config.toml
n_head = 3
vocab_size = 4096
norm_place = "pre"
attn_scale = 0.177
bias = "none"
init_std_qkv = 0.0424
beta2 = 0.99
warmup_steps = 558
decay_fraction = 0.708
final_lr_fraction = 0.0
dataset = "wikipedia_en"
Each number is 128 + 24 x the weight over its row's rms, rounded and kept within 0 to 255. Layers, rows and columns count from 0. Numbers have three digits each. The size before them is the row's rms in percent of the matrix's.

# layer 7 MLP up, 1536x192, rms 0.148, rows 1457-1535, columns 48-95
098:081142137134172151110101150129147125102122114146138139106136124087124153177172145130171146140166141123096128129113101164170092142122149148151109
093:144132178101124104139168129174128131119116129104142110104113162151130153140105151127106130097129105139102098133110124143154118151124121122162108
102:138133136115140124090135124145106088138146122169120115134106137134130156142118130093131116133189124170113166115129120147107143118136145140142131
097:098142109124138097095118089137091142119153136148147120158158155151126139162103131160157111138164110099126141086157114129112138145169166122089120
107:098137147124146118123066101103090077156140125137114132123174154161114145146141127143125159149172122139108126105122108121135122110145137125106112
098:146072164135115065078141144113166151134113134114162116139151090098117110144166119140126147141161170137114102129114150141137151121074119153101099
099:095109102089120152117083115116149180141142133135161082112131170104130105083164135097107150146151132129147113126086147114142144129142131179118094
102:149130176117109106143127111167131131095112098115149120112119100135131129168129135099129114114140114149116140127162134184164120093119155162126160
091:086116110099119165131190130136093109104152163114085141094151112144131152117092122170168107143124092105113141106121119136073125149110135093158143
112:161119130127121139120166113083154178109175146137111112141157127133130132143132118193144148154131138100132153119120125105148096115176140097123097
104:152141118099158124096133170122112128148104172132115134110128084136116131127102127130143134100136162152122126131091150167142100155141100089149130
098:109116160148131132100106115145123139144103126111108118132134089148111118158127142149108138110126137115137094130144124181120147127121179154115084
083:087161155090110123133140156115095138082168152136084148099085131094121129128117100119114135136138124131104148135127141153123109190153145147159110
094:079116132132125110102146109158126100097163105190166126108131119130109155135106136139170108096151131118090148155135134110113117149074116124123085
104:136136138138078109125120126144161158131161130120124119115158129092126121130145085089122133126130146125138128110104161128143166142134143134171126
090:125108123140116163120142081154133102111131132124087154129139117070111127109118137171147153110166127129112142129105144159155126143105141136142175
087:110138172111134159099126125166134118126114150139133101100133143112139143119125134159146128092126133114088127107126148085140119086108128125130105
088:163127161142123094107159135154115143169183123135156109183137138101116121169135118140107109135140103134111127118082104135145114198132134179136144
074:145089149160152127100155127146163126171100096151126098073158108062118103112123110134175100116148146129120128098122097176165112147130169109106079
109:137131131130106151128103115165172155108135140154131097101076190155131105165123108181134120093133132122118128131069151141129103128130154126118131
100:086138131139171104115110136104126133096159097102152160140118176139118123076103103137150137110120099123178157126140135165148107143157113142137132
104:135144151131090115142091075182130110159124149108131083114112119073120157148130114102104141123155119119113142097132162127156166175138132148156109
101:126110120129142102097115129146121165123142109125169128155138125097120116163142151097114122086136133086135153150122117168115102144088138130146140
112:133051137120106166090140119123102138155089154133111145144125106138112148168123104141144118159150168144146111132122151159114092116135125137115131
098:119132122091121107135159126150175124064144083163112111120142167115125158128088131131101145124178101129119160144119118154105121129119090151167135
100:135106164094123124131123090146124090117154140158108106122109165152135135148141141124108135089187102118111134102087137149121131135084152117091090
111:135112126112118137080137118150128108121115116136121128124115097169105133103189130129174120131148137131120161149118149155135100157166104132115108
099:146135172089140155107132116121121108155174143153120156104119150120113121124119127106124181131141125158094149136144159120146155119147131118113176
106:170096120110123144119110063123130115128137115098142141117201168099132136136103126130109069084151118147152150121124100122132126147145086118163150
108:108133132135127154118152034137112113149150142128123121125174141088121142156111103164141103152124158124158115129120133147108125126111149091123122
108:119127159155112118182144086108163103101164123132100090128166111101118170154164166142138157087149133097115117141151127099145179124162115131122116
084:130106135114144141094106116152155164127151152129125128130123171163129155100138168179134123101145122133155128098155104119147101087161102135134144
106:156102115112178092112117118108125093126131115159166101141130118104122108147135103124148159102137171119153145111118137153100100181144155126185067
108:110155154130137159131126118129142128128187171094151141136127163145125110126129120162126165124137130111104115117089143119155169117110176129104119
102:116153105136118053141118089118160173149145132176127115138152110065120139139160168115102094144128143109142109132105152163096128120127161140113113
091:155110152111118114113130112145146104149116161172145155109141131136132150177154159118096096134119135082124165098141130162170129174128147141157125
109:089146185108146122141167105135141111125143119102109141122174115150117129114124134143159152112161152114143123124115074108129182117114164111095124
111:143138139089078112073157131119140143140123147133103110126104176117111161171152144146113149148199132112111148100120149182181093130124099089123122
107:125103138168103141128134108141102099110127114138094110140124152120129180157087119111149134111197133128125126133129106139117094134155105076123172
109:161125135136135153092144169133112097116112148050125117149144131149127133143160144118155121118123089124110150131077122172164124162139123156116136
101:099146096119106119104120083136091169131161167130119089141151138158126156126130124136127106150111111097137154124140132144113083173158165120125141
109:094109164093156129148107151119110104136125150104114144113182135152117153184155115162163133114129151100135135129146107151111110170147136127130092
107:113143133128136124111116129126076124149157125121099133092104120154117143123142116150139128128113110117181114123114132148105109112152119148135115
112:135097148086135165121084133127113138172131128080148152130122152127121163137118136114104116156162125100142100121096095150104149144118133134104142
095:125147155135121141122183139106132121121171117081085142133150140187118152158144158163104133097144125150168152075107076138138110134111151137154144
106:140127130144093093090099104159144162115141173129121091101145162127130151102176113144137131111122103121110146122112127115167127153102127120161148
104:101116178114156127108142123177116137154163125151131137104126138139123172143162137150117140175129177117156149096104114138108154110131137116132109
097:137142129133122123107123148110158132145127103144109102159178144168123147170124082148157110121168124143117116104104141153188162141092110112102078
097:141118134117120131134103135146103098094152138111092139091124093112110143137123099152127154165104177112082124096091150139143114171135150158174151
108:108163109073128156109124126150117108126110148099128112122146146125121170121141133113133083117155122095137127147151168132155112150096111133136084
093:102123135086135108132091125142094134134141176163118141133104114144124122164164121154154144138138162089145107136113145131108148151149166143113108
107:126125146108134145089146130141143131118110144153124091120113141154117131141153140127094142135146107165116144121153134175129125135134181154124100
104:122112123134103124136170085124164152107136114197141144123132087142118132145089150153121134155082106102184134105118127157127101151127133127158122
089:100121172110120108117118113159142111112162130126100108109166151119141152139111136123144114115136101124116071074126130146165164120155157147145114
090:130134124111087155103116083153126151111164153134099128114104077134115113130132105121191108106109151148081141142097158107140147101107134121139123
093:124155123116135128114178122152126125125133131102152117102149139141110117134133118131156171122124102153140144155085166135160151157077119100094119
104:114113110049138155142079107136132123120158153077137128129134152139130106128097126169123129130140149111162125090103125155123128158140148126122133
076:150093127109151155105120142115117123127178113103161148133122106128123138120118146158129139088115117130148105127158085121102155130116140172152116
105:111113116128117108135127092113086121160165144119125107122103123114122139117092140132097114136132143082134151146116130123127128132110133186190129
099:166123120117105106082178132172155142114117137125139130142139147145119087128129112148154154107160100141121151113102147156203149187117149132127114
098:124119155141116104116084135129125163159159154151095120117116152125126159123136123178136181148131122107138146101104148141124096104160149109122150
097:081141119138112171130127146112089101131142124132140132081160131116127164129125129129153130115199108142102111095120125129149111154106089133161139
116:112118152101125147080108158130160122117122112121169110148141171158128156171090127163135146113141131163142132125144122165144136165134110136109155
103:118096123136136136135120134128102133086149094112093122120149163104118147117149136176145147080150170077118131125132110153118148125154145162152100
092:148128142133100155091102101113139132106139166164107106122160140093136173122111161180124142119116129099143158112097131147111138140152154103116150
109:125110122076127169122120126135149108102118144118140129176135111137119103167113123111140091134173148120175107137147116121137132144127151126138099
102:121089140126089153076104116126128153092105152084143117128130160190124113146160099126115117076113166104134130151152097127125126162102163144110125
101:140115147125091128121099159129157111086134149100130091124133142135116135167133155159173151132144117043128123136125153118177121123146116176117116
090:140125139134107102145146115127041088089135145099176121124118134140128156139121092135113118114126149103141121125125118151176131103131136142166114
095:109111175131117115094166121163154136077153149110122132146114119135120106124169131106152116098127131128152149158123094157134119148130107128110104
101:085148137097154173100138145122130156112163150115144148115178147154130129125132123132159104088087091129108069175137159132138142147131145099190140
079:085106138107081171124138140143158177118118087092159147142134127151128099105143160145114114060151128112166107137133125095154136138142096100148105
107:143068124130118148076153140098093135134128108124120120124168144140124126160130115116152110127153073164116142122087126140167130150118145162143106
103:108140138119161125091140112092148137127127126094129091115130106105125149174129087183141131141132120125098086119115139118103173112119170136120150
102:095096114177112110137127106155138108141149159147120127102098109120123116178135151105139154116118172122108162135140172112117130146140154136106142
097:141086139112145161088122148114101131091206173075096147157144144165118137160115112147159111121161148096121109072110095129131125116116151082120140
095:128154134101121133129118120134142149131184145073131151157121157153133130140162145124122143082144151147149140094108088122158094142161146155182120
101:098117127081128140138126129118112157103117121114122117122154182153125144129123089108116147090154105112197107103106146150154162136173115141160121
101:156160113147063148107148160148127125137130145113139094119094162124124134181176137129121152106178117148112119090083139158125123126138116139158145
# layer 7 MLP down (transposed), 1536x192, rms 0.146, rows 1457-1535, columns 48-95
086:157119105118143135128117159145076119115155141119146121112101129141116156135151134131177086110086105150119142110100106092172108159121134155142117
101:133093123133126109104174150154171180155090157119122169128115121127102105114150123151121102175134125089141101150122152137121078162136118099124152
116:142104116157105109128116142141131169123145140079088107120166120150150099107110112135141162129158120127156146081135105131139095138140118134153146
096:136153099150181162139071105119163126128121086125116122128157102120153116109089139110084126114142121147151142102151134120100122097149100136139125
109:131107114125104164089139167109094148074131138172154073070129167117104096125117153144130126149095142128157103124138153105127132111095143135142137
119:148058133141139150144114128138084139103129066077144150157126079126101093155080076145140119122107111118092120120105139159126146136115150121168130
096:147178128104070160114143117113143160094132140143138146149127139140127109085114179171139134160091126116146078127114139154182111130134102163134126
102:136141097118117149101138156100125126148118175158142134110124149122158141131117076124138138148155102093127131089135167110106150221125119116104155
085:100151116150178120117103162135108145151127120117104095129122126110099109138123114087143156104151127147106177133127121142134157127120130097124158
123:088125114147117117126137118129155136129132120121127118116145142110091119134144105130185135111145123118143124157096124079176127137092151140145119
101:127128099123105126163101123156147169136120104116092131134153117148126152137149137115154190108102126113106174099130112091115188109103142153144143
091:110128142096090117145132062124114128127115158146155147138108153149134140137089116196169089130114152071112116125183142099114126098124126122137143
087:139094099133150134118112106152131079165094144142144132139138132123127127145141132128152121125135158120135134143150088115146128110115116110064149
087:110144161133124117146124144182160132134105133126106144152163157116108089122142123136102097143086143176115092114164125147194128111154119100076092
101:121144112151087135119099131107143160141096138121117145139094110139134111143152120096081132114097119139112162103140151122145143118091191120119203
087:132123118159121127127121097136170158113123108097148127131117143137136135150047081117112141146105088125133115144123125155116138195082073148121105
084:141128092112174147142092100157199107121134202151111106128118150127149151154114091129084136133120098140097146144109123123108088108114128164128157
091:114118142156151104123081124128160113112087121149153145113134167136094111139136143103151147156138125149127105137139083128108183128139107099140091
076:150171112133126160112138115093162143108103129129129130140138122155157146141105172105107143114151114088136115136113135114138105115111111140194134
115:152170134152117106147096124111091119186122138153098168110161141109126147122135142125161125105157151115111123105149068134158131167116115090114093
098:125104141131130128164142150182132140123114103138104161153145117136125130117139132163129146140139116094094171173128118141153150125164094126140125
096:145135106133132126147108131121129153119111093145161159177152130157129093125133146127132153136127143141123082149142067167074171076117130144115103
098:106153162136098133102157124117142129143116153119147120121101123137127144111136171176169144092126125150146119117100115106145150139163149128149154
116:091150139120145137151161129142151099115118151163094181119092150130131143150141136130119122168128141139120142144139129114159116151171128128140105
088:172104131112130161115108130118121120160130156124119166122104097103119107120157097149081162125122165142138094118148130125169188182101092163144156
100:129108123126135109128142125124143101158151108116088136145137132149136165131107121173139152142108106112109098182121122115112223124113094126159105
117:168133141119096139143138115134122133154100106119141096143153128093135131136159112114153126127140136123155151114190141150088135139098117136153132
095:159140093122107136117137145096179117145147110180143159167154147121149155129108139144147123141137144169093173104132081125102126092152128120118152
100:189115088130148102145105136123121094121147136086153154168131116148139169168113139150112126142126123108072117097171101162145120156114090150148133
110:118126139158151138113088135147164111133119120154108147090118167126127168118167164101111125146136094107098113124170149099141145136106066135200110
118:118111113139120117112115087145170110136111130153122194160114109140093096133117077093057110169143134124138146133128152116093082132152140144123142
079:147158148136131130073157142137106149204116091143136114151084123097138128131121197135125140121113170107124062138131098124119097128094155148137124
096:101200147113080158154130150122181154115143164100159126099168093120143142103098136144075163178109126122155106098093142139131153095170095126141137
108:125152122142125176129115139095074147102154127125116114136133135118106118134135143140118110109138123135102139101133129133172133139081163094175159
097:114139169094145143093091145137095145154127154127121108126136077104132179120141114143170085142131128132160122118119116115129157140135132129089139
082:124144154130115153155140135119140126142122107127170153156153137174158089138116114110117104100134135116096097097129117164110126147129123155074136
109:105081127152105136168131118106131148117116135107109169117144131125111075140113105087163107159114124100129102157127156094110166121124100121147114
114:108137112111125110135136159140101087136104090090112086121166076051125169134138104103129136114102097121104181122155146134155157153179157174137140
111:065151120153144112128131094125175131088128167147110157140112091111156157109121123140173125125152084111122130122112133076151141101155176146119133
110:114128177115142100112098101158108122148131124137143137136115126125102105103157080141158113083189112144108163139112122101103125117135094139154129
094:140157116114151146143089096147143137162155084107132155137116127131124135164093186131130156130126125143119104118151097105130184056098124111112152
103:127114120143141157130129122138155156082127071130126153127104181119136142100138067139109133136145064145172097137132136129117100123128143141127143
102:131121170148126128115122178133161123136109111128124115120145154144086165104097169079116098096118142129117115138111102132136114138126085176141125
122:110100138129111120137131146158112152129130125137118142114110103121120114170110126120116134111135134117124131113053164101143102051164152087106124
095:118079121131176132128134133085102108124130109143149090071147101135107080095094124073124111126116125137160147139126114132111124147114127129141125
107:131130131090152112163140159113128162122140148139078113097141134152119114128100132152154071190125158122159155126144178114129125088128157124143072
103:137159114145114113129152155147105081104095141087132111093150164116139097106122123111113090118118157119074130123094099183119120177153126145105085
093:137115094149151081158123146147122134124146107137137131142102123113122091164119139135109141137154139137128140148110157098080153170128147134100112
096:138107118100139119132125106136133107132146126189137144079131155107134115111117113082095106087138116097140120145126146173140146103096115100122127
109:117161138104137137159128114131130139181117117114146127118111076079115150149063110142101097132120133144164140145121130114152095128126127187146157
088:134159154136118143152112108131118167113128079087155181163092129117163130120117146178179148137110121120119129113139164141128114124109123108119105
131:146145114103093119159114139088115160126155139151119127130131119142066154152124112120113129166136107158126151164109156132112151092145140118133137
102:124141128168139122105151172088163100112139084109125174163128093159131164131119134121121153075122127106094136104120137121100110139133133116129168
093:119115107140167110142148127126090093159132131143167116099113142119127138128172137197162148138124162163108138140160097128144095115107116116119134
090:135138143086134119175165114114131130148088121132165126107110134121100154166114180107088173132166117169139120158131108134127138107134130161135134
096:139137112154086109135129126128171125155124142105118144146097123157085099131167144161127101116142124165126152092122100108138124134133102145157101
094:151099130152107110101123158113107099123106141130171158151098107139125092127139146139115122135110114109104142123183112116102161165139132090092155
074:161128177102119109121182122128102126133111177153151101138129135103113162168119162154147098173154139096148148130148166147147076109117102137102138
105:129125130092090135150136111130098132093168135130164098127112134122115155157124120093175117135105140145099155100097157106149144145141170130114123
094:142125122073107117153120101126145101106069113141139151108120096087126136128141110090135119117119127078085106142097135101113127124108133147134111
098:162119167129151109080116146101079146146126123133132139128098120101135106130154138137138176144131139095110125111148065134148136116125098131163112
096:113163129131133147092106120157138160142130130148124189123132110127125092106104098097111108152112126154128152146121144130106138106163143131116118
127:132136121129147104146145104135101106097110140105146133174085119166117147131130133182098141169130130103123111128098123092112096088124109117093151
123:085077116129136122133128096119114139094133132109116156105123091148153113184087082126099162146115136116159131102135121116150113160160154146107115
087:110065142135105108167120128134120161114127133146155107134102102102115100126112088093128117102157118112116122127181159123142131116150103126140133
118:138123159122070108137114137120156137155083161114157103118150060194148118107140159123149135128158125138107116098117115164114097150136129136130120
099:131129182118092107172123117152086144193093143140151118166150098135119114117124125157175098155195131143121095130172135127129129127119103137150108
097:107144099121109141089137192103118104119106152174114115152125108105123184134150160103125131125141132120054142149143132152110098142113133127136149
087:120158136101165136121181116153121111087110098149135135157138141147156124116133111129180167125107120136186150115156133128129082139133146124142126
085:113158089106150170126097159127120073155146136103135120115139153140152130116131122113140140142145134095158117141136155109145124125130122135138096
104:115132129147146137162112131146112131112144117144067125141113094115126126102114070107121123143090142120131125099164139125111125110159068131178115
077:150129064104150141151131126103109116145143050182145151108078141114094154128093163165123133168130138151096137153131115109080162118109091145146142
106:116147156147157109122129119132133110140132166119106155122150133130106124114110109113156157146173139136117139155106155184100089149099132103185168
112:147116104170169112111121151138120087155143123125116118118148124086159145141168153114173155130127122131092142119164132112150168140163124141145123
097:154184129158154139130125120076141115157144129099133142088140100112097156133138110146144106077138120108118158113136072124156108160146169117122120
095:129145139141086130174119139088186102130102141124135112122134099138149124091079120115082156107145114128142126106164118107149142123156086147142123
092:121137165113184144141129142154120125138112139163088109061134135137117128104109119117125148137166109113111164140115121124162146095100121152106109
099:131138137101178118121114120154120105143162089104113124082112138108148146162141171090162144118130145101160152133135100147082156122140108135131101
101:123166143112119137122111123160161158118157156134137113096139086123126134134136164121123138098129155107101121140115178165124117096108107103148103